Part of a small language model's weights.
Size: 14 layers, width 512, 8 heads of 64 (4 for keys and values), MLP 1344 SwiGLU, vocabulary 32000, 56.8M parameters.
Architecture: RMSNorm before each block, learned positions, biases on query, key and value.
Each number is 50 + 12 x the weight over its row's rms, rounded and kept within 0 to 99. Layers, rows and columns count from 0. The size before them is the row's rms in percent of the matrix's.

# layer 2 attention output (transposed), 512x512, rms 0.15, rows 190-191,254-255, columns 384-511
093:38 67 52 57 46 51 48 52 52 65 36 57 31 48 54 79 33 43 38 62 48 47 35 64 43 28 75 51 48 48 41 33 53 58 59 54 52 53 30 36 48 50 49 45 64 38 30 51 58 50 60 35 46 55 53 39 34 32 51 43 40 60 29 61 61 32 38 31 39 39 42 48 53 73 56 52 35 42 37 31 74 45 47 41 52 60 44 56 46 65 26 67 64 45 42 69 40 45 28 50 63 33 44 76 59 50 45 58 50 43 30 44 68 45 53 44 52 49 48 59 31 42 34 59 38 49 40 38
094:34 39 52 37 35 66 56 20 53 66 77 43 63 37 58 38 70 55 21 16 54 46 54 39 34 44 39 34 47 37 41 48 53 80 56 41 70 57 45 39 67 31 37 45 57 52 74 34 29 70 42 68 49 61 73 44 71 32 44 40 43 58 62 37 32 54 30 20 57 48 57 46 59 45 44 39 38 52 23 35 46 42 49 45 59 59 58 31 53 36 52 50 56 46 52 66 44 67 36 32 40 50 47 46 52 57 57 55 57 48 51 30 60 42 58 55 71 41 58 34 56 51 38 65 61 39 52 50
114:44 40 56 38 37 65 70 43 69 25 62 64 57 58 50 30 62 52 61 56 67 58 51 62 62 54 13 43 31 36 54 36 58 61 56 40 44 44 60 33 77 39 59 51 53 37 53 49 58 54 52 46 55 51 29 50 59 37 50 48 54 43 65 35 31 59 54 52 47 58 49 49 56 33 28 59 47 42 50 54 44 69 42 45 33 68 39 61 44 54 67 32 47 46 64 52 51 45 55 36 66 48 63 22 52 56 39 39 51 22 63 55 49 43 47 63 49 50 68 36 62 62 54 66 41 57 50 41
103:60 75 42 40 74 32 50 51 68 37 49 42 57 52 45 49 39 59 52 45 56 62 59 47 38 42 39 38 41 44 53 45 41 49 47 49 52 76 61 43 30 66 41 59 27 67 53 47 58 59 40 57 49 47 43 57 34 79 57 39 66 22 50 48 48 51 68 41 45 39 26 56 55 63 70 58 57 69 37 48 27 25 54 77 41 69 63 54 41 34 42 39 44 48 56 63 48 42 55 75 55 54 49 41 56 53 55 53 61 48 43 53 42 35 48 47 52 58 45 60 42 61 49 47 50 44 44 54
# layer 2 attention value, 256x512, rms 0.135, rows 127, columns 384-511
101:54 37 50 47 59 35 39 62 39 54 34 64 37 73 52 58 62 55 64 62 37 52 42 61 64 47 53 53 61 54 46 67 41 32 56 43 26 52 53 66 25 58 79 62 53 34 46 44 57 35 57 41 36 47 30 60 51 55 50 52 35 44 66 53 64 65 67 55 24 51 44 61 40 50 43 44 52 51 65 41 44 57 45 73 64 50 65 78 38 77 34 37 30 34 34 24 58 39 57 60 40 68 57 45 61 37 44 30 35 49 61 69 70 87 54 50 42 71 59 45 35 33 43 36 67 53 60 40
# layer 2 attention query, 512x512, rms 0.156, rows 256-262,320-326, columns 384-511
098:48 39 50 49 70 71 69 37 50 44 40 80 44 52 38 61 24 33 42 47 31 51 35 44 42 28 59 47 36 62 54 68 45 43 42 34 59 61 46 43 45 27 34 62 46 71 57 69 36 61 55 70 72 70 51 63 50 36 47 61 40 50 34 69 44 60 63 45 46 44 36 64 46 55 66 62 44 57 53 35 42 48 34 58 65 66 68 42 33 46 60 46 46 46 43 48 56 39 49 62 59 52 50 59 58 63 69 16 55 51 43 50 57 48 53 47 36 43 54 63 52 42 38 63 39 44 34 48
107:53 45 35 49 45 57 64 46 67 56 36 58 42 47 49 63 52 51 68 51 81 65 53 55 20 59 68 37 64 36 41 50 51 43 43 63 33 54 51 23 68 57 56 31 74 31 50 47 69 29 63 36 56 50 59 31 45 60 78 49 43 57 48 39 34 55 64 62 50 68 46 55 38 44 51 54 37 51 26 66 31 43 58 52 39 24 49 27 64 46 67 65 52 68 43 53 68 66 48 23 34 58 17 63 69 53 45 35 52 45 37 64 48 52 48 42 57 56 56 60 36 62 48 46 69 66 52 25
099:36 74 63 47 39 58 51 43 44 64 44 38 48 64 65 61 54 60 60 46 51 49 48 58 55 32 65 62 53 48 41 66 29 57 53 75 29 71 36 37 55 55 53 37 45 42 38 42 32 64 65 45 69 34 27 51 41 57 61 57 50 51 48 44 42 60 26 53 64 43 55 39 53 54 63 43 55 51 39 45 48 71 48 39 64 21 54 23 55 69 45 47 38 51 56 46 52 53 66 69 43 38 36 55 46 41 25 61 59 54 47 58 50 38 51 34 72 58 26 48 61 55 30 63 54 54 52 49
097:61 33 49 39 73 30 67 47 72 40 56 51 45 38 65 53 36 59 38 51 49 52 40 50 47 59 37 61 33 58 64 33 53 43 55 66 51 44 43 61 56 56 42 44 67 47 62 59 36 56 37 63 63 69 46 53 62 59 26 65 65 61 75 49 32 50 62 45 57 57 30 54 50 56 50 38 56 30 24 48 71 49 37 70 70 56 51 65 36 63 62 42 51 57 41 35 25 49 42 46 58 32 50 40 42 47 63 16 49 37 63 36 62 47 38 46 50 55 68 31 65 55 64 61 85 52 35 50
104:48 54 47 69 46 49 27 48 77 52 62 47 38 51 50 42 48 52 52 53 30 46 63 56 61 52 34 40 50 45 58 53 66 46 41 51 46 56 48 38 29 35 54 51 41 46 50 15 64 51 48 55 62 60 80 54 58 40 49 52 42 44 60 48 33 35 45 76 47 60 65 46 57 17 27 66 32 59 50 40 56 22 74 63 39 61 62 36 36 42 41 23 72 30 58 26 43 55 49 41 44 53 49 41 56 47 55 33 44 49 49 63 30 44 44 55 41 61 61 51 33 52 44 49 45 62 48 41
101:62 43 59 63 54 38 46 42 59 54 48 77 54 71 35 52 27 50 57 59 54 40 63 62 39 46 32 46 50 54 34 50 58 46 42 46 40 63 39 41 58 46 67 53 36 53 36 59 49 57 37 40 51 49 46 57 43 49 47 43 46 50 39 42 40 37 28 55 55 43 51 41 49 58 51 38 68 68 58 58 53 41 27 41 44 32 51 38 63 35 58 59 44 63 63 40 48 61 55 33 51 36 57 47 63 42 42 62 48 54 48 71 60 62 51 55 44 37 52 51 46 50 55 52 38 46 45 59
103:29 34 46 45 32 51 54 65 42 53 39 61 31 50 47 70 69 62 48 62 48 22 35 38 44 34 59 58 45 47 41 46 64 71 63 65 38 64 37 76 31 54 68 75 51 56 62 44 47 57 54 52 56 61 44 48 69 69 46 65 63 18 42 52 61 62 48 50 51 52 38 60 47 38 52 61 68 33 68 80 59 59 47 53 60 35 45 64 53 55 52 49 45 53 55 42 42 31 50 45 46 56 54 55 56 48 29 50 52 39 54 64 64 38 56 49 39 43 32 42 36 71 59 36 27 48 36 67
097:32 53 34 40 48 62 56 52 26 42 62 40 41 63 56 28 43 51 65 57 54 45 65 66 53 28 45 52 62 30 51 52 39 41 56 23 41 60 54 42 62 47 55 71 42 61 43 61 51 39 58 44 45 54 66 35 73 61 51 54 46 55 25 42 51 40 35 39 37 40 44 42 57 48 44 37 42 51 36 61 59 75 56 66 57 46 62 32 56 61 46 60 40 46 43 69 36 54 50 49 52 53 64 74 66 54 74 62 57 59 50 52 41 40 43 58 66 55 55 43 44 52 39 50 43 40 50 71
103:40 51 42 53 56 59 58 51 48 41 61 36 40 46 53 62 46 50 41 44 41 58 32 55 53 28 64 35 37 55 44 48 53 61 60 42 47 59 60 65 55 57 53 46 44 54 38 32 52 51 52 42 65 35 38 46 54 62 40 43 65 41 50 68 51 53 44 63 64 44 34 57 52 45 39 50 77 68 51 44 43 39 52 64 56 55 69 14 48 58 69 85 49 50 68 60 47 65 61 48 66 70 48 68 33 51 51 44 58 29 46 42 59 57 57 62 35 51 80 49 42 41 65 56 38 35 68 39
100:67 55 32 74 83 45 44 45 34 36 43 63 52 44 41 62 50 39 55 36 55 70 63 29 46 63 50 60 48 33 49 35 42 53 33 48 53 77 62 45 41 28 54 53 48 51 48 58 67 34 55 36 41 54 42 58 30 40 47 56 47 48 48 49 44 45 42 70 45 49 47 38 48 31 34 31 43 39 57 68 52 31 52 36 65 55 59 31 63 74 49 28 51 52 65 47 58 59 31 46 54 68 54 49 43 46 47 39 49 53 55 43 58 50 40 61 54 22 51 44 47 44 39 54 20 43 43 45
098:62 49 36 50 49 77 56 57 49 57 54 64 40 62 45 23 65 42 53 49 36 40 47 27 52 24 41 74 45 51 37 64 46 35 47 47 60 71 60 45 88 39 41 43 71 65 49 51 63 42 49 54 45 44 55 62 48 60 54 55 62 56 48 36 70 48 46 39 53 47 65 54 59 54 45 60 45 31 62 48 48 81 38 57 58 50 52 42 73 51 66 33 64 35 41 65 59 55 49 47 57 43 37 43 78 41 45 48 52 42 21 57 39 52 53 45 36 39 41 62 50 70 65 30 55 49 47 56
100:76 48 59 55 46 43 47 63 46 46 68 36 60 77 71 52 45 38 55 62 43 65 37 41 58 58 54 55 40 51 53 63 56 58 47 32 46 51 84 44 45 52 28 68 46 65 61 33 47 51 59 58 49 41 09 57 38 51 45 52 57 45 48 48 47 64 43 34 41 60 40 49 42 37 66 27 72 46 53 30 54 52 66 34 52 57 55 29 60 32 28 53 53 31 51 47 43 61 31 38 40 47 73 69 61 50 52 51 48 58 38 66 65 28 55 55 33 39 31 51 52 45 34 50 34 42 44 54
102:47 53 25 44 55 51 66 54 54 63 51 40 47 58 45 44 57 50 43 67 45 36 62 41 63 64 56 61 39 43 54 25 47 38 71 29 48 52 37 54 68 40 47 64 35 54 69 44 60 49 53 43 25 65 62 35 50 58 49 54 65 39 49 32 51 44 62 67 68 52 58 56 39 56 47 60 67 59 42 61 31 31 51 66 57 39 42 57 51 69 39 32 53 16 65 49 38 41 48 57 38 52 64 55 54 47 46 34 53 37 58 61 30 66 55 79 62 44 53 74 50 49 49 57 48 60 66 55
103:26 63 46 50 55 50 50 39 29 46 47 70 53 58 40 47 73 44 56 53 55 36 58 30 43 47 45 51 37 60 55 63 25 39 58 57 66 71 61 27 53 35 55 54 44 34 53 74 66 47 47 48 52 37 51 67 82 57 63 57 65 66 51 56 39 60 52 52 46 43 53 40 80 65 51 65 43 67 49 50 46 63 54 51 53 39 66 39 27 47 69 88 61 48 63 72 56 51 22 52 25 55 69 48 60 58 49 68 44 32 35 57 56 28 52 46 45 49 45 61 56 59 55 46 57 44 58 59
# layer 2 attention key, 256x512, rms 0.139, rows 128-134, columns 384-511
103:66 47 63 61 46 66 68 50 44 48 51 36 54 31 62 36 59 46 85 66 76 51 62 45 71 61 32 34 77 27 53 37 50 54 30 44 53 54 57 56 71 56 50 31 63 37 55 27 46 47 57 46 48 63 34 52 40 51 46 36 45 58 63 50 25 53 35 41 51 56 56 35 56 15 36 52 59 51 48 57 54 52 61 45 43 55 48 65 46 39 51 45 58 53 59 34 32 48 54 44 47 49 38 68 75 43 40 72 51 47 43 36 44 74 59 53 46 51 28 42 39 42 47 52 51 76 59 48
109:42 57 67 63 55 49 53 50 52 53 50 51 71 61 46 42 57 75 62 41 61 46 38 73 49 29 61 55 70 46 52 60 32 53 44 53 24 55 42 54 80 58 39 69 28 44 78 46 43 53 58 50 52 24 30 39 50 47 38 54 56 33 48 67 64 56 37 22 28 40 38 49 46 74 56 50 43 54 64 44 51 57 42 42 42 66 38 59 46 39 42 39 53 40 34 55 39 40 51 62 46 60 77 46 49 61 59 52 49 30 66 53 39 47 39 67 37 56 41 63 47 70 55 56 43 56 37 62
109:60 42 52 42 28 56 57 44 63 52 34 37 50 55 32 73 49 49 40 48 59 42 62 48 56 52 44 46 59 64 52 48 62 53 35 41 48 28 58 70 54 47 61 72 66 28 43 72 48 43 45 38 27 66 42 69 63 37 43 48 67 50 86 61 49 54 43 30 13 44 58 33 50 62 61 45 37 56 68 57 63 50 54 84 35 45 58 55 60 32 48 46 41 60 50 67 54 31 60 43 50 54 52 41 48 47 49 51 66 38 44 41 40 45 58 46 68 47 45 47 32 41 58 50 66 49 40 34
100:26 57 40 53 40 67 59 53 57 73 45 50 50 57 44 52 61 66 54 49 51 35 64 59 67 59 41 33 65 42 33 55 52 46 44 37 35 32 40 62 26 41 42 37 36 52 46 40 25 48 43 55 50 43 54 55 33 53 48 51 55 51 54 63 64 64 45 51 48 59 44 50 28 43 50 56 54 53 46 41 41 34 61 55 43 37 54 70 60 51 35 58 35 63 62 70 53 47 64 44 29 26 65 63 51 56 45 82 58 56 51 61 46 62 57 34 44 62 45 44 48 62 61 47 47 67 64 55
108:48 57 43 51 37 44 67 63 27 43 44 61 71 55 47 59 42 51 54 31 42 36 58 61 54 67 50 58 55 41 54 61 51 36 55 37 38 42 37 41 72 41 55 37 57 31 55 47 63 51 40 53 53 57 53 49 44 54 40 38 65 38 43 56 62 53 61 38 59 62 45 68 52 61 40 62 53 70 29 65 49 62 35 31 59 54 44 51 78 60 67 31 51 51 48 45 23 38 40 71 37 50 55 63 42 67 40 55 60 39 43 41 65 61 26 56 43 52 43 48 49 52 42 72 64 52 45 44
110:42 74 52 47 62 52 47 52 20 56 69 54 37 41 34 17 66 42 29 53 57 44 49 46 52 52 67 74 50 25 62 63 58 58 61 56 55 58 50 58 60 70 55 36 54 55 46 47 47 37 56 50 55 41 40 61 47 50 51 55 51 56 53 57 51 52 44 51 38 42 46 54 68 41 59 29 20 37 54 62 66 64 32 71 42 70 58 62 47 68 58 54 57 49 58 53 44 46 46 37 71 56 44 48 57 47 60 49 43 44 62 54 50 50 66 50 56 49 33 58 74 32 57 52 52 58 55 31
107:41 52 52 65 66 42 32 41 78 53 56 56 53 53 67 55 37 53 50 64 52 67 47 67 49 67 63 67 53 75 65 43 37 64 27 34 46 22 53 20 63 46 43 57 50 62 44 49 43 47 40 37 35 39 53 46 19 39 45 46 40 74 60 46 44 28 61 52 22 70 51 50 23 53 58 52 42 60 48 49 51 46 44 67 49 47 50 65 33 35 33 51 44 47 50 46 74 34 46 34 80 30 42 34 47 39 52 34 32 48 71 49 47 50 57 47 71 65 63 43 55 31 61 59 55 49 48 17